Part of a small language model's weights.
Size: 20 layers, 8 heads of 64, MLP 704 GeGLU, 23.6M parameters.
Training: a variant of Muon for these matrices, 386M tokens, 5890 steps.
Each number is 128 + 32 x the weight over its row's rms, rounded and kept within 0 to 255. Layers, rows and columns count from 0. The size above them is the row's rms in percent of the matrix's.

# layer 6 attention key, 512x256, rms 0.209, rows 475-501, columns 0-127
size [106 124 109 121 104 114 103 100 101 114 104 118 123  99 115 107 106 120 112 114 105 124 116 104 109 110 117]
[[130 197 152 101 180  72 129 105 127 170 143 142  34 181 100 106 142 115 145 128  85 163 163 143  67 113 161  37 167 127 157 130 118  97 122 113 126 105 151 117  94 113 158  81 159 140 118  98  78 126 114 100 110 166 149 170 200 105 127  93 121  50 120  77  90 125 172 178 138 116 122  97 164 123 108  47 134 119 101 100 120 153  67 132 100 161 107 136 140 150 149 110  86 190 125 126 149  98 115 101 133 164  70 169  94 147 124 126 121 126 165 174  96  88 135 150  97 154 100 146  90 103 106 140 102 134 162 151]
 [100 168 143 136 166 160 166 113 119  79 141 132 131 128 123 142 119 138 159  91 101 133 174 114 190 127 161 144 136 141  79 146 154 184 155 136 117 141  98 135 121 147 102 136 116 117  88 140 129 118 185  97 150  96 168  98  57 165 125 190 206 163 146 146 151 118 189 106 134 105  56 117 193 139 151 112 179 143  77 125 131 121 139 152 114 113 104 138 141 110 134 115 155 146 120 183 128  86 100 173 132  92 108  82 123 166 115  93  96  95 145 175 102 125  83 140 105  76 120  90  87  92  84 161 137 128 135 131]
 [104 100  37  95 197  88 132 105 143 113 164 140 109 142 112 158 138 149 131  98 135 168 112 147 155  88 150 180 167 114  74 127 161 153 177 107  65 114 126 131 144 120  72 130 154 153 186 166 130 148 130 147  89 119 110 154 145 141 133 148 133 134 149  92 148 130  91 137 128 141 170 176 200 164 122 157  93 160 138 138 108 104 130 137 159  94 106 108 187  64 180 108 147 104 181 103 134 136 124 108 120  63 164 146 138 155 146 110 112 148 182 154 143 179  89 118 149  91 112  88 108  99  77 130 180 117 168  64]
 [126 126 187 200 188 124 134 103  94 100  65 149 134 153  77 156 178 101 131 154 148 136  89 124 141 123 165  96 119 191 164  88 127 149  91 138  85  98  98 145  76 118  96 181 123 138  74 143 133  77 104  94 109  85 151 123 105 133 183 108 123 129 113 146 169 103  99  98 132 116 182 125 151 115 181  92 139 132 187 118 101 133  85 133  95  43  96 120 160  87 170 192 148 123  71 127 151 109 150 113 109 139  73  95 138 154 181 175 122 141 135 117  57  85 172  99 122 170  62 127 132 119  89 180 144 142  90 117]
 [ 89 144 187 141  84 155  59 165 115 185 165 119 137 111  85 139 122 110 139  88 121  91  74 178 176 108 108 169  79 102 129 171 114 124 174 118 169 157 172 133 118 100 120 104 125 163 148 157 121  70 107 195 114 105 186 143  91 102 139 178 175 123  75 149 165 138  80 107 146 102 129 111 122 146 119 140 123 102 162 115 164 131 126 114 128 104  75 163 107 119 155 113  63 104 110 133 120 130 123  96 122 169 145  42 172  99 157  87  97  75  97 156 127 152 148 150 145 197 139 114 121 117  78  65 135 139 174 112]
 [103  77  85  73  80 136 159 113 141 150 129 130  91 106 128 129  85 172 152 156 144  69 157 178 135  82  95 125 107 121 191 170 148 137 112 126 103 155 142  99 154 116 103 100 140 102 122 111 143  83  67 136 149 131 108 122 104 128 116 108 109 157 101 112 115 160 178 137 156 172  92 117 115 100 125 147 134 106 159 147 110  65  92 130 145 160 140 132 161 137 136 154  67 118 121  98 167 161  94 164 178 128 153 131 121 101 135 137 121 149 111 165 202 152  76 126 120 122 107 113 164 125 124 136 116 150  96 144]
 [121 129  66 128  64 104 174 109 101 136 175 147 126 159 101  74  86 104 177 170 144 127 136 170  95 186 124 154 103  56 171  92 115 126 129 107 231 113  93 105 153 142 145  66 171  73 107 133 114  90  73 135 176 192  90  96 189  58 105 160 139 139 134 141 114 154  69 134 141 111  63 128 139 112  96 138 209 109 152  89 135 151  84 150 110 115 154 149 125 185 122 159 143 122 118 138 177 152 166 129 150 107  94 131 126 186 186  96 125 120 183 133  83 193 126 148 117 108 113 137 156 161 135 112 106 105 119 119]
 [142 185 179 160 136 132  74 152 139 118 157 128 148  59 144  45 149 176 119  97 134 158 130 169 112  97  85 161 161 133 125 137 116 114 175 150 130 108 108 133 119 122  99 141 141 123 103 157 172  57  75 121 154  94 146 169 144 133 122 141  75 134 174 127 113  94 144 143 172 140 153 139 151 104  79 113 109 123 152 144  74 117 145 159 147 120 140 141  94 144 146  75 139 158 119 112  87 132 105  85  91 119 130 131 160 145 100 141  53 154 161  89  90 191 196 226 128 105 158 127 180 106 143 106 132 157 166 134]
 [168 156 101 185 133 120 151 118  33 153  98 153 127  92 149  88 104 134 130 125 159 140  28 156  97 115 148 136 102 125 147 132 131  61  98 104 109 137  98  54 173 120 125  77 110  76 127 134 159 152  12 106 161 149  82 123  68 106 120 155 117 131 137 111 121 138 109 106 174 152 123 174 146 132 149 121 207 118 131 107 173 155 135 129 113 140 131 170 176 105 164 160 167  82  62 186 197  95 155  81 112 117 128 167 135 157 113  91 126 138 120 139 153 150 135 156 141 165 148 133 139 199 107 169 118 137 106 182]
 [186  86  90 130 119 117 101 122 138  89 171 169 123 110 125 150  99 169 137 125 120 114 124  66 192 131 176 156 118 187  70 181 109 127  76 124 194 128 124 173  86 177 135 171  87 145 154 172 120 114  80  97 127 146 140 140  82 128  72 159 135 144 130 148 150 158 147 124 106 148 134 149 141  32  83 110  93 144 127 135 143  82 160  89 127 154 167 142 123 141 133 174 109  86 141 179 111 123 112 110  92 106 123  99 166 118 161  88 110  98  97 158 156 112 157 106 132 159 128  91  93 149 149 123 130 126 138  69]
 [137 104  63 113 124  99 140 157 120 112 146 134  87 135 151 125 160 119 136 106 108 131 106  78 108 130 135 105  85  81 101  36 104 153 125 143 133 164 109 122 114 133 178 129 134  80 128 100  99 157 118 180 117 165 121  57 122 143 110  82  81 103 178  95 152 167 132 102 214 138 146  89  53 119 124 145 154 167 145 184 114 178  84 101 128  92 176  67  25 161 146 138 162  90 161  89  94 144 104 142 118 139 110 148 130 146 183  94  72 133 153 106 139 164 150  44 193 119  56 157 133 112  99 156 143 103 132 107]
 [ 68 139 123 135 154 110 108  90 114 139 163 131  85 118 116 144 112 113 131  92 186 149 119  96 134  97  86 184 159 133  80 114  63  74 125 154  82 136 174 132 148  97  99  99  97 127 171 192 155 102 135 129 166 177  87 138 175 135 156 138 116 132 145  59 181 118  90 176 102 156 178 154 123 142 117  44 137 152 109 117 104  92 151 130 153  87 106 108 194 154 131 134 142 128  67 144 132  97 184  91 106 122 158 143 110 197 121 191 179 162 160 151 107  98 197 149 103 119 141 122 111 104 101 118 111  79 126 118]
 [ 98 153  86 103 136 117 166 131 157 125 166 153 131 199  92 106 151 123 100  94 102 160 166 161  90 130 156 111 138  88 120  64 189 142  73  78  50 209 159 121 153 130 122  67 160 139 188 144 120 151  76 149 132 149 107 163 160 169 100 149 107 169 120  89  79 156 153 192  78 155 127 184 171 113 136  49 136 122  93 193  97  79 117 123 128 119  96 135 100  30 128 135 147 192 139 146 202 126 120 127 110 150 129  67 125 135  91 116 166 150 124 123  90 131 139 133 151 124 117 105 102 101  69  95  78  97  88 115]
 [130 181 107 109  74  86 138 155 219 149 106 158 150  85 105 134 119  99 144 134 109 118 160  86 156 119 131 126 142 188 159 108 108 126 130 128 127 187 118 135 142 157 119  80 173 141 122 104 148 119  80  93  91  92 128 117 100 138 124 151 123 160  98 131 145 178 108 112 117 120 158 167 138  93 132 113 118  96 153 105 131 105 130 114 149 110 164 131  98  84  74  80 130 126 115 178 124  63  77  96  89 138 153  76 217 165 116  74 102 154  74 140 113 131 100 108 150  84 148  74 129  94 150 143 102 142  85  83]
 [113 110 133  96 105 152 121 167 140 106 168  76  81 130 118 145  96 183 152  60 171 153  90 118 127  85 105 145 127 170 174 118 126  70 125 134 148 127  99  96 153 170 171 111 122 167 157 112 152  75 142 173 106 219 117  54 120 126  69 120 127  99 158 102 133 135 153 179 128 160 119 142 128 169 135  68 106 156 132  94  94 105 118 123 112 137 193 101 134 195 137 117 149  83 136 162 124 144 110 114 132  96 168 124 154 161 159 125 153 136 143 124 161 138  64 158 150 126  90 168 211 152 105 142  69 127 129  67]
 [183 175 167 169 185 149 160 134 116 165 128 139 110 139 122 134 113 112 134 151 151 147 170 150 159 164 104 116 136 197 151 186 134 118 159 124 115  84 122 120 102 147  57  83 110 166 149 135 174  71 104 141 147  84 193 140 114 127 185 113 130 171 167 178 111 161 149 114 143 137  74 181 102  94 127 165 148 112  87 147  62 111 160 113  95 142 119 152 169  80  83 149 127 142  48 149  76  70 126 137 159  82  94  92  67 143 107  96  92 103 137 125 154 116 181 130 130  81 144  81 122 148  90 130 129 170 144 115]
 [118 122 181 137 145 116 121 185 129 147 132 115 160 104 173 115 190 196 121 144 127 126 142 148 122 112 109 119  91 146 155  91 128  83  86  90  94 148 129  92 138  83 181  64 133 159 141 129 161 157  87 176 123 118 152 118 180 171  79  42 145 133  96 129 110 162 131 146 120 121  72 138 118 128 118 141 119  71 116 121 126 170 189  71 160 175 108 104 199 120 159 116  85 172 159 163  65 107 143 150 153  72 193  79  94 124 131 114 125 150 112 117  89 150 129 113 132 164  96 133 121 168 130 174 104 150 122 131]
 [185  94 104 130 141  75 137  89  92  82 187 123 125  95 168 129  87 176 169 111 141 127 163  98 155 109 201 131 115 143 168 155 151 110  73 181 114 137 184 102  74 222 147 119 106 138 147  78 157 107 140 137 127 125 106 105 126 122 147 157  94 139 122 122 174 149 101 167 108 114  93 136 181 150 171 167 132 125 127 144  95 178  97  99  81 198  93 129 167 174 136 123 140  90 103 141 155 163 148  89 134 106 140  84 221 165 104 137  88 169 165 130 175 130 113 131 109  94 130 100 112 129 161 143 104 143  94 136]
 [175 159  89 137 139 113  85 160 143 134 122 134 116 132 112 105 215 175 120  98 120  76 155 113 137  88 172 104 141 137 110 166  72  97  70 140 130  67 163 130 139  95 160 158 119 137 116  90 102 150 119 132 126 183  96 119 140 168 105 152 136 139  69  66  94  82 170  91 119 148 113 161 116 127 178 133 126 138 159 146  61 114 147 112  83 142 137 137 110 185 107  96 158 136 136 100  97 153  91  58  95 140 147 137 150 178 127 129 176 111 151 177 148  76  81 139  99  88 194 132  93 133 134 147 108 115 134 134]
 [128 162 163 151 135 132 131 170 181  73 111 131 141 162 111 209 148 116 104 104 141 116  98 161 145 114  97 143 172  99 110 115 135  87 164  61 109  94 128 119 109  79 125 134  97 161 107 133 162  54 166 158 122 146 138 123 110 131 128 117 167 136 128 105 166 117 158 144  92  93 146 115 101 177  97 142 155 114  90 145 125  69 126  36 149 105 133 175 132 121  99 109  97 218 130 120  69 124  92  64 106 162  84  90 207  95 119  98  74 121 132  94 122  79 137 120 177 135 114  92 159 144 167 155  89 125 137 169]
 [156 158 124 104  78 159 146 145 111  87 148 135 144 160 156 159 110 116  86 110  85 110 139 107 136 154 149 118 153 147 144 140 137 166 116 130 142 111  97 119  98 147 114 112 174 144 149 108 172 139 121 126 126 149 139 123 237 103 142 169 107 123 189 145 113  94 156 150 128 119 111 182 140 146 146 175 119 117 161 128 160  54 166 158  94 121 136 123 108  61 134 109 119 113 156 236 129 144 126 120 143  97 182 165 115  58 143 168  90 179 117  79 111 123  78 132 110 131 147 107 149 183  69  61 134 142 125 158]
 [142 110 136 107  94 171 102 140 107 155 119 120 124  90 160 164 109 141  81 173 161  93  81  89 133  87 114 161  61 110 139 119 132  93 160 130  99 108  82  89 157 138  84 125  89 141 158 138 110 168 143 144 149  76  84 107 111 121 137 136 127  92 105  84 137  99 106 103  93 165 129  82 119 130 106 116 169 147 107  95 226 101 101 135 111 190 105 143 136 154  95 106 143 145  45 119 117 132 143 128 158 160 137 122 107 173 122 129 129  36  99  78 168 131  77 132 163 139 167 107 171 148 144 175 158 134 102  78]
 [164 121 119 158 174 140 150  89  94  70 129 166 147 118 122 211 116  84 169  98  67 111 152  95 103 144 191  72 168  98 112 114 166  90  77 117 117 140 151 104 129  88 154 120 131 133  80 124 189 126 150 100 130 183  98 157 160 132 144 140 126 152  90 167 164  84 168 116 141  88  85 140 127 151 146 138 116 171  88 117 114 187 138 134 109  98 147 163 118  98 183 137 143 175 107 128 125  84 181 125 108 133 135 149 137 115 153 105 127  68 133 123 108  85 135  97 142  71 152  69 125 170 164 148 113 133  71 172]
 [ 90 107 149 149 102 163 121 186 140 143 134 107 188 125 141 137 121 129 121 159 187  80 103 125 156 126 130 156  97 117 115  80  82 142 131 117 134 116 121 118 161  87 127 108 182 125 134 113 131 190  81 116  92  78 139 152 102  82 109 161 100 132 143 150  86 123 124  70 184 123  80  84  37  75  80 149 108 157 158 133 113 117 149 133 135 102 105 135  62 136 105 143 133  69 102 154 128 172 145  85 151 110 169 113 130  95  99 112 161 119 197  97  98 104 108 107 178 179 174 136 124 156 144  77  57  94 139 153]
 [104 136  86 108 105 159 106 154 181 104  99  81 120 168 126 164 163  99 147 168 127 169  90 124 131 165  81 128  77 152 140 103 126 153 133 113  71 130 198 206 136 146 171 121 141 123 177 157 153 101 139 135 145 102 145 101 249 116 144  67 106 148 130 112 161 176 109 132  95  81 108  79  38 148  88 187 138 117 134 132 167  91  75  76 127  95 114 141 154 131  86 113 128 105 158  98  90 187 132 156 134  99 108 128  79 103 132  62 134 127 127 146 124 106 111 124 110 160  95 131  93 120  86 114 191 116  87 157]
 [ 55 140  95 121 120 117  99 140 177 158 134 122  78 113 177 101 147 183 141 121 127  84 149 143 114 101 107 114  73 117 213  90 150 132 133 131 126 120 130 137 122 103 121 140 129 110 147 132 116 123 119 152 100 156  99 121 209 101  81  93  99 137 158 182 114 136 179 142 115 144  99 166 140 105  81 120  41 109  92 120 125 176  54 139 151 121  74 113  94 162  95  67 128  58 135 119 113  71  75 134 124  86 154 157 159 121 118 100  97  53 102 171 142 128 146 189 122 154 111 130 110 120 157 152 101 116  66 149]
 [ 98 129 141 102 150 107 175 135  71  87 150  85 103 198 103 180 172 114 132 142  90 101 182 141 124 155 174 113 139 101 106  89 139 175 123 126 151 103 126 108 105 156 123 153 131 167 110  88 184 113 186 108 150  82 173 123 235 119 131  59 126  88 118 204 152 141 140 146 107  90  64 122 124 181 114 137 126 168  96 144 114 194 104  93 107 151 121 156 106 133 156 110 128 200 132  82 146 144 149 145 170 104 107  79 115 105 120 112 117  96 117 100 202 116  62 130  89  88 135  97 102 144  76 117 133 127 125 157]]
# layer 6 attention query, 512x256, rms 0.206, rows 476-502, columns 0-127
size [125 111 120 105 117 103 104 100 118 106 112 116  94 113 105 103 125 113 111 104 121 131 100 108 105 116 106]
[[139 122  80 135 170 102 146  41  89 123 122 150 116  58  85  96 124  93 152 124 173 135 126 108 127  48  94 172 159 100 216 124 116 150 132 133 148 114  99 110  68 161  83 152 145  91 123 136 141 155 109  89 186 144 169 147  73  81 149 147 132  98 172  86 122 111 150 108 179 139 139  85 143 157  90 151 120 110 107 142  80  63 152  86 198 120  96 138  86 143 132  99 125 120 131 164 110 108 121 130  46 182 141 122 155 186 110 103 138  96 109 143 120 125  70 156 165 107 163 146 161 100 116 113 161 160 132 106]
 [144 106  65 124 126 105  95  87 169 161 156  99 130  84 110 142 126 124 155  58 138 160 139 104 197 103 106 149 206 137 161  66 156 140 109 160 152 127 130  65 120 142 133 150 116 166 149 156 146 116 133 101 152 111 221 145  77 131 100 149  63 108 119  94 104  55 149 180 131 103 154  78 171 149 155 114 206 128 101  68 134 146 170 132 118  77 156  80 165  85 136 143 153 191 120 132  93  71 143 119 136 122 146 148 169 188 112 125 163 181 139 100 117  82  82 122 150 160 151 182 109 133 106  80 125 110 172 138]
 [176 104 117 166 121 107 136 127 103 183 150  86 185 132  50 130 164  69 150 147 104 129 141  42 154  99 172 152 107 161 151 144 122 119 155 142  86 106 123 152 117 127 153 174 113 134 135 119 113  69 143 115 113 136 118  85 117  85 132  70 148 163 150 131 141 145 114 125  81  89 131 181 113 134 151 155  72 152  84  89 132 122 117 179  91 173  99 172  92 100 112 122 148 113 174 168  85 116  98  89 124  95 127 124 101 187 132  69 205 151 165 101 113 204 167 110 159  66 144 125 138 139 158  89 116  85 129 160]
 [113 112 179 130 105 182 151 141 100 151 164 121 125 108 163  97 161 138 129  46 105 158 103 122 128 152 148 110 119 180 136 156 123 147 146  87 109 178 149 119 129 135 157 120 133 119 160 145 119 152  39 140 119  92 118 122 207 166 129  88  91 134  94  71 149 133  85 133  88 130 179  93  78 150 134 196 103 155 105 129 110 114 122 159 146 167 138  69  47 164 172 203  70  70 157 117 164 134  98 112 133  87 116 126 200 138 117 133 173 116  87 145 132 131 134 110 156 156 105 102  75 163 137 107  92 184 122 122]
 [ 98  85 149 160 134 131 114 104  96 143 135 174 204 114 103  89 100 168  96  58 138 145 115 124 133  49  79 108 140 121 180 112 134 117  87 156 154 156 128 111  77 131 100 118  92 149 158 119 114 156  50 110 156 120 235 116 144 116 111 169  88 111 118  88 127 223 158  99 106  68 125 125 137  77  87 134 144 112 162 113 134 123 176  92 106 100  90 130 122 131 124 137  91  71 100  59 160 160 127 182 141 143 143 107 123 156 185 186  78 143 115  96 157 137 177 143 103 147 137  87 122 175 104 118 131 145 159 158]
 [ 52 160 166 186 114 154 134 143 100 185 109 210 109 115 112 101 185  84 153 100 120  84  64 114  84 143  84 166 113 136 113 140 141 150 118  89 146 171 155 104 124 116 140  92 124  94 144 127 169 153  51 159  91 148  92 157 174 137 136  37 104  99 134 131  96 193 181  93 127 145 116 142 146 170 184 187 136 114  52 103 127  89 114 174 114 119 121 143 123  88 173 147 115 140 161  89 154 158  83 175 105 111 161 115 106 139 120 206 129 172 122 154  81  98 130  79 118 186 182 132 105 102 196 105  82 143 103 150]
 [ 97 118 116  98  95  94  70  93  82 123 157 120 140 171 102 175 178 136  89  98  99 109  54 139 121 110 157 187 143 183 138 117 161 120 110 160  74  83 112 164 116 168 188 117 137  90 106  87 104 106  78  67 113 127 142 126 143 115 123 127 110  59 131 139  94  81 170  93  92 174 101 105 146 127  98 193 155 129 130  98 142 186 175 152 120 128 175 134 160 145 113  82 135 119 109 100 158 151 153 131  96  88 123 129 116 190 144 140 144 124 104  55 124 123 139  72  88 130 118 154  68 100  87 133 167  89 122 139]
 [162 136 127 176 149 155 164  84 136 180 111 165  90 108 114 154 130 101 153 148  73  78  45 128 173  50 154 177 175 142 134 127 139 103 123 201 115 142 148 130 108 125 105 147  85  77 119 133 111 176  67 201 124 148 121 179 113 164 144 107 168 129  85 122 109 111 173  97 154 118 118 109 134 112 107 109 129  75 137 101 151 115  99 166 107 155  60 134 156 151 108  97  97  91 135 143 200 138  60 103 100 168 143 135 120 164 183 161 100 162 117 175 113 174 144  18  88  92 174  91 129 123 161 120 173 134  59 124]
 [117 100 116 122 159 152 174 124 136 136 108 151 131 159  91 127 145 132 157 122 126 142  77  96 167 108 193  90 123 145 177 131 160 156  99 127 123  65  79 165 116 147 110 148 124  99 109 110 100 153 170  87 135 142 139 168 129 144 143 119 157  99 111 101  61 159 147 118  77 113 117  84 144 146 145 157 129 141  79  94 131 174 143 140  67 113  94 154 171 120 168 176 151 206 118 112 154 122  67 119 138 178 200 144  89 101 125 101 126 188  59 107  75  54  96 101 194 150 112 127 125  96 162 153 149 139 133 150]
 [ 89 100 175  45 140  96 142 170 198 204 190 113 129 112 179 167 130  88 141 157  96 135 179  94  88 144 119 142 134 126 101 116 157 133  87 152 130 147 170 176  94  89 194  91 135 124 119 127  77 154 133 163  72 124 158 121 141 174 105  90 136 130 159  84  62 144 158 184 131 118 105  58 124 185 156  80 166  75  84 133 196 157 138 145 112 125 158 127 167 113 135 153 151 139 153 104 141  91 105 101 174 140 117 146 126 154 136 143  89 127 143 112  59  77 143  32 155 105 123 165 113 135  94 179  99  87  87 173]
 [164 107 109 136 197 107 150 123 142  99 182 130 117 136  38 117 167 137 171 118 142 133  99 137 124 137 125 110 171 112 161 147  95 158 161 130 132 131 174 126 156 167 145 153  70 158 162 187  91  65  99  96 140 152 100 128 129 141 144 100 128 114 174  56 132  83 143 141 109 134 184  94 180 170 178 115 151 154 120  68 143 141 131 129 126 167 129  78 135 104  60 104 208 137 116 153  89 151 108 164 126 100 143  85 106 172 128 146 126 156 180  71 179 117  97  95 129 100 144 147  92 195 215 102 154 135 156 174]
 [117 132 173 150  49 145 156 101 122 107 128  98 142 132  41  74  93 136 135  84  92 142 149 106 140  82 120 114 172  91 142 144 108 122 161 186 136 221 125 115  88 131 141  78  99 147 197 147 153 135 147 166 193 124 139 141 106 133 151 113 149 167 120 171 170 139 110 144 124  88  89 122 150 143  95 113 135 118 112 163 127 138 137  75 127 148  76 113 221  56 107  69 136 180  65 140 163 111 123 138  76  92 177 110 141 135 148 107  97 165  84  96 159 127 109 171  82 132 137 115 128 117 143 114 141 142 149 126]
 [150  69 141 176  66 100 110 101 158  62  76 156  96  53 167 145 131 133 130  89 109 188 136 100  79 175 181 119 161 143 104 127 126 213 117 160 112 126 138 129  92 111  95  60 144 145 143 119 148 130 122 114 125 143 143 118 124 123 149 151  98 155  99 120  60 170 108 166 122 139 135 136 135 155  82 130  92 100 108 144 147 150 125 145 149 133 103 164 157 146 151 182  96 197  97 141  79 107 158 171  78 131 133 133 163 117 173 144 132 124 137 102  97 120 139 149 111  94  94 170 116  48  84 128 154 123 167 124]
 [ 91  76 102  98 125  89 109 124 162  66 186 187 166  87 153 151 157  94 161 115 107 119 124 138 146 163 116 119 168 138 139 109 105 154 121 123 121  81 188 114  74 183 138  75 148 147 105  87 117 157 100 175  49 118 151 139 182 130 118 110  76 129 136 130 125 136  72 127  93 134 158 160 208 118 109 135 125 117 140  93 169 152 161 169 141  64 145 116 169 146 167 147 169 173 166  66 113  74  65 201 107  83 157  69 170 127 112 145  74 175 157 102 151  97 120 121 155 157 102 195  77 153  81 114 128 145 121 136]
 [167 162  16 157 102 104 158  88 158 152 146 161 123 160  52  52  79 153 170  99 146 101 144 126  95  86 112 110 122 132 172 122 168 131 117 195  75 128  93 174 156 165  92  81 145  98 114 155 114  91 110 111 153 166 105 131 109 110 167 165 122 125 185  98 128 118 166 151 134 126 130 123  82  81 107 131  84 138  64 133  89 140 154 132  86 133 118 140 104 149 172 130 147 129  63 124 169 131 186 151 112 142 153 138 138 144 101 142 142 126 145  99 123 122 126 126 163 103 144  85 106 137 136 161 132 139 127 157]
 [ 92 129  90 121 107 114 117 131 119 106 123 143 104 125  89  86 115 172 196 189 104 128  92 181 140  89 178 123 114 144 170 153 105 140  83 185  92 123 163 138 112 148 148  80  88 189 101 120 152 106 165 153 158 157 134 114 134 153 137 137 138 176 109 146 155 113 111 125  78  92 168 136 130 136 105  83 154 172 161 134 146 135  94 111 130  87  97 117 144 121 117 135  69 132  95 156 117 112 122 193 161 174 149 125  90 131 134 147 105 176 133 141 111 170 122 148 130 182 138 134 127  91 149 124  70 162 115 142]
 [135  92  88  99 113 128 155 135 148 198  88 173 106  63 166 143 121 166 118 165 139  56 124 105 210  76 123 141 146  61  94 118 139 120 154 127 136 117 131 124 125 152 130 130 121 161  87 139 120 134 173 174 112 152 142 153  86 164 120 182 131 108 115 138  95 131 154 132 130 158 142  98 144 125 151 110 136 165 135  97 165 127  63 105 117  91 114 132 172 129 133  98 125 185 105 113 136  99 136  93 119 145 159  80 128 161 132 104 115 158 153 186 165  45 104  92 154 104 120 116 108  95 113 169 158 164 143 130]
 [ 95 111 155 128 120 132 111 135 134 114 153 121 186  92 105 135  54 173 127 104 131  85 132 164 156  96 120 113  66 101 117 129 118 112 110 120 173 108 167 115 182 193 133 149 117 158 127 127 126 129 128 135 136 115 182 141 119 142 109 132 200 118  75 147 165  76 136 128  58  79  88  90 117 122  99 171 163 164 143  71  87  66 146 144  71 105  94 191 143 104  77 140 125 151 127 170 110 129 122  95  90 127 157  61  93  99 190 110 152 154  78 122 110 193  57 143  95 154 169 132 126 112 110 152 142 195  92 171]
 [149 116  96 135 116  69 118  85 151 102 172 117 105 127 190 133 158 175 164 182 194 103 164  97 165 157 125 182  97 143 128 127  99  94 104 121  73  91  72 131 187 148 128 140 108 135 109 127 169 114 100  66  87 120 137 142 141 128 153 112 144  90 133 102 173  84  80 137 105 134  98 109 121 104  85 121 134 181 149  92 134 140 142 166 142 109 124 128 119 141 157 170 175 135 107 163 138 103 106 146 142 120  77 151  73 140 143  67 168  99 185  94 144  60 100 146 140 132 148 128  52 137 131 142  93 139 145 181]
 [162 137  82 131  48  94 103 113 133 143 115 160  92 170 184  80  98 146 117 117 166  79 133 120 112 168 148 190  93 144 113 130 135  80 100 106 153 101  85  98 134  89 110  77 151 126 126 121 205 141 163 155 150 184  52 105  87 132 164  63  64 124  98 146 150 107  83 102 166 120  92 193 100  96 149 100  97 122 132 159 124 184 159 152 163 178 133  85 142  48 102 126 141 118 134 145 146  88 125 155 155  64 175 172 161 115 155 119 132 124 132 140 160 101 165 131 112 142 141 129 123  49  89 115 202 126 163 167]
 [102 110 162 159 175 160 166 131 126  75 106 152 139 101 154 154 136 102 100 166 144 115 149 161 200 132  88 155 108 123 101 140 125 116 107  84 110 188 202 133 113 156  79  71 105 138  95 106 119 101 104 176 137 103 115 179 130 129 112 131 163  65 122  89 130 124 108 187 134 160 163  88 100  54 101 142 146 136  68 150 129 120 144 144  97 174 179 121 133 180 141 151 137 126 133  91 170 171 204  69 158 120  62  99 183 114 168 154  63 140  87 145 101  70 198 127  80 119  69 119  66 131 118 132 117 132 134 120]
 [165  90 142 178 150 114 174  64 107 194 109 175 149 157 133  90  72 139 172 140 175 109 164 110 134 151 111 186 159 205  96 139  66 128 151  94 113 148  49 122 148 159  92 165 134 101 137 171 153 167  91 100 160 125  91 131 124 125 145 118 115  92  99  79 157 130 127 106 178 108 128  97 150 140  91  75 131 130 123 152 114  36  54 159 124 160  93 137 128 110 127 131 155 170 154 155 143 121  50 104 101 123 101 144  92 158 140 124  94 178 157 146 126 139 144 113 117 118 171 114 217 125 154 107 172 164 110 142]
 [ 70 122 120 157  92 105 204 160 104 118 126 106 162 113  90 167 135 122  88 129 141  87 148 116 103 193 156 133  64 116 122 125 107 175 174  77 156 152 147 114 156  63 144 171 172 119 192 106 172 159 135  98 136 128 157 118  85  65  88 160 145 180 111 141  87 179  98 141 138 111 126 130 175 106 153 167  81  93  92 169 114 133  66 150 146  87 143 120 129 133 173 144  83  64  79  94 147 126 106  98 109 115  88 112 155 113 112 120  59 154 178 114 139  88 128 142 202 150  99 111 141 122  85 112 130 141 129 156]
 [126 150  87 137  93  77 120 200 161  98 178 132  95 154 131  85 116  95 103 141 114 135 183 106  63 166  89 131 160  79 153 178 158 135 155 100  46 114 187  58 181 118 167 112 131 174 125 118  75  90  93 134 109 155 114  92 162 170 131  69 167 131 133 191 142 116 100  96  88 166 180 123 135 154  90 130 160 136 175 177 216 177  91 147 108  91 154 110 125 154 107  96 115 107 112 157 157 134 119 192 193 139 133 149 145 148  79 132 163  58 219 107 129  87 142 130 185 123 109 144  99 121 100 140  96  84 111 114]
 [102 114  95 112 154 121 109 129 165  93 156 133 126 142 139 137 106 116  95 123 160 112 104 208 112 131 141 132 201 152 128 200  89 219  57 136 106  98 162  79 105 123 153 119 103 132  96 150  59 136 136  80 174 115 149 109 155 158 128 132 123  96 150 146  90 101 139  89  64 167 132  86 142  95  49 147 205 109 148 199 176 151 106 155 110  85 149 138 202 117  82 113 168 114 143 102 143 182  78  94 118 130 140 150 140 128 169  97 114  95 129 151 113 129 105 129  97 141  55 165  84  94 117 150 118 108 101 121]
 [172 152 138  92 125 148 111 133 128 148 111 133  90 151 174 101 140  73 151 114 129 125 106 141 167  87  27 155  98 151  79 111 152 118  83  88 112 182 138  75 189 146  98 123 154 171 100 108 160 144  79 137 150 131  61 174 153 150 120 133  97  35 169 159 170 105 112 136 147 188 191 149 117  81 130 111 146 164 108 158  94 117 153 108 138 134 166 113  89 112 228 128 113 147 153 105 105 127 186 147 186  49  80 120 101 130  74  66 128  89 152 138 143 128 192 143 161 119 103  76 147 155 137 100  98 167 116 150]
 [124 133 186 116 165 131 129 204 121 158 119  47 137 136 136 171 130 145 114  92 123 186  89 106 209  92 107 157 166  89 116  89 151 136  94 182 167 182 118  90 156 138 129  68  53 147 114 176 153 160 122 120 152 139 151 140  89 146 160 154 119  85 159  99  77  91 126 148 117 135 129  96  88 160  79 133 130 151 190  79 136  50 156 119  68 125 107 167 137 126 117 155 115 192 138 124 146 148 161 155 151 166  89 105 151 134 134 106 183 122 170  80 160 127 104  98 149 139 113 156 139 127 121  89 115 113 141 144]]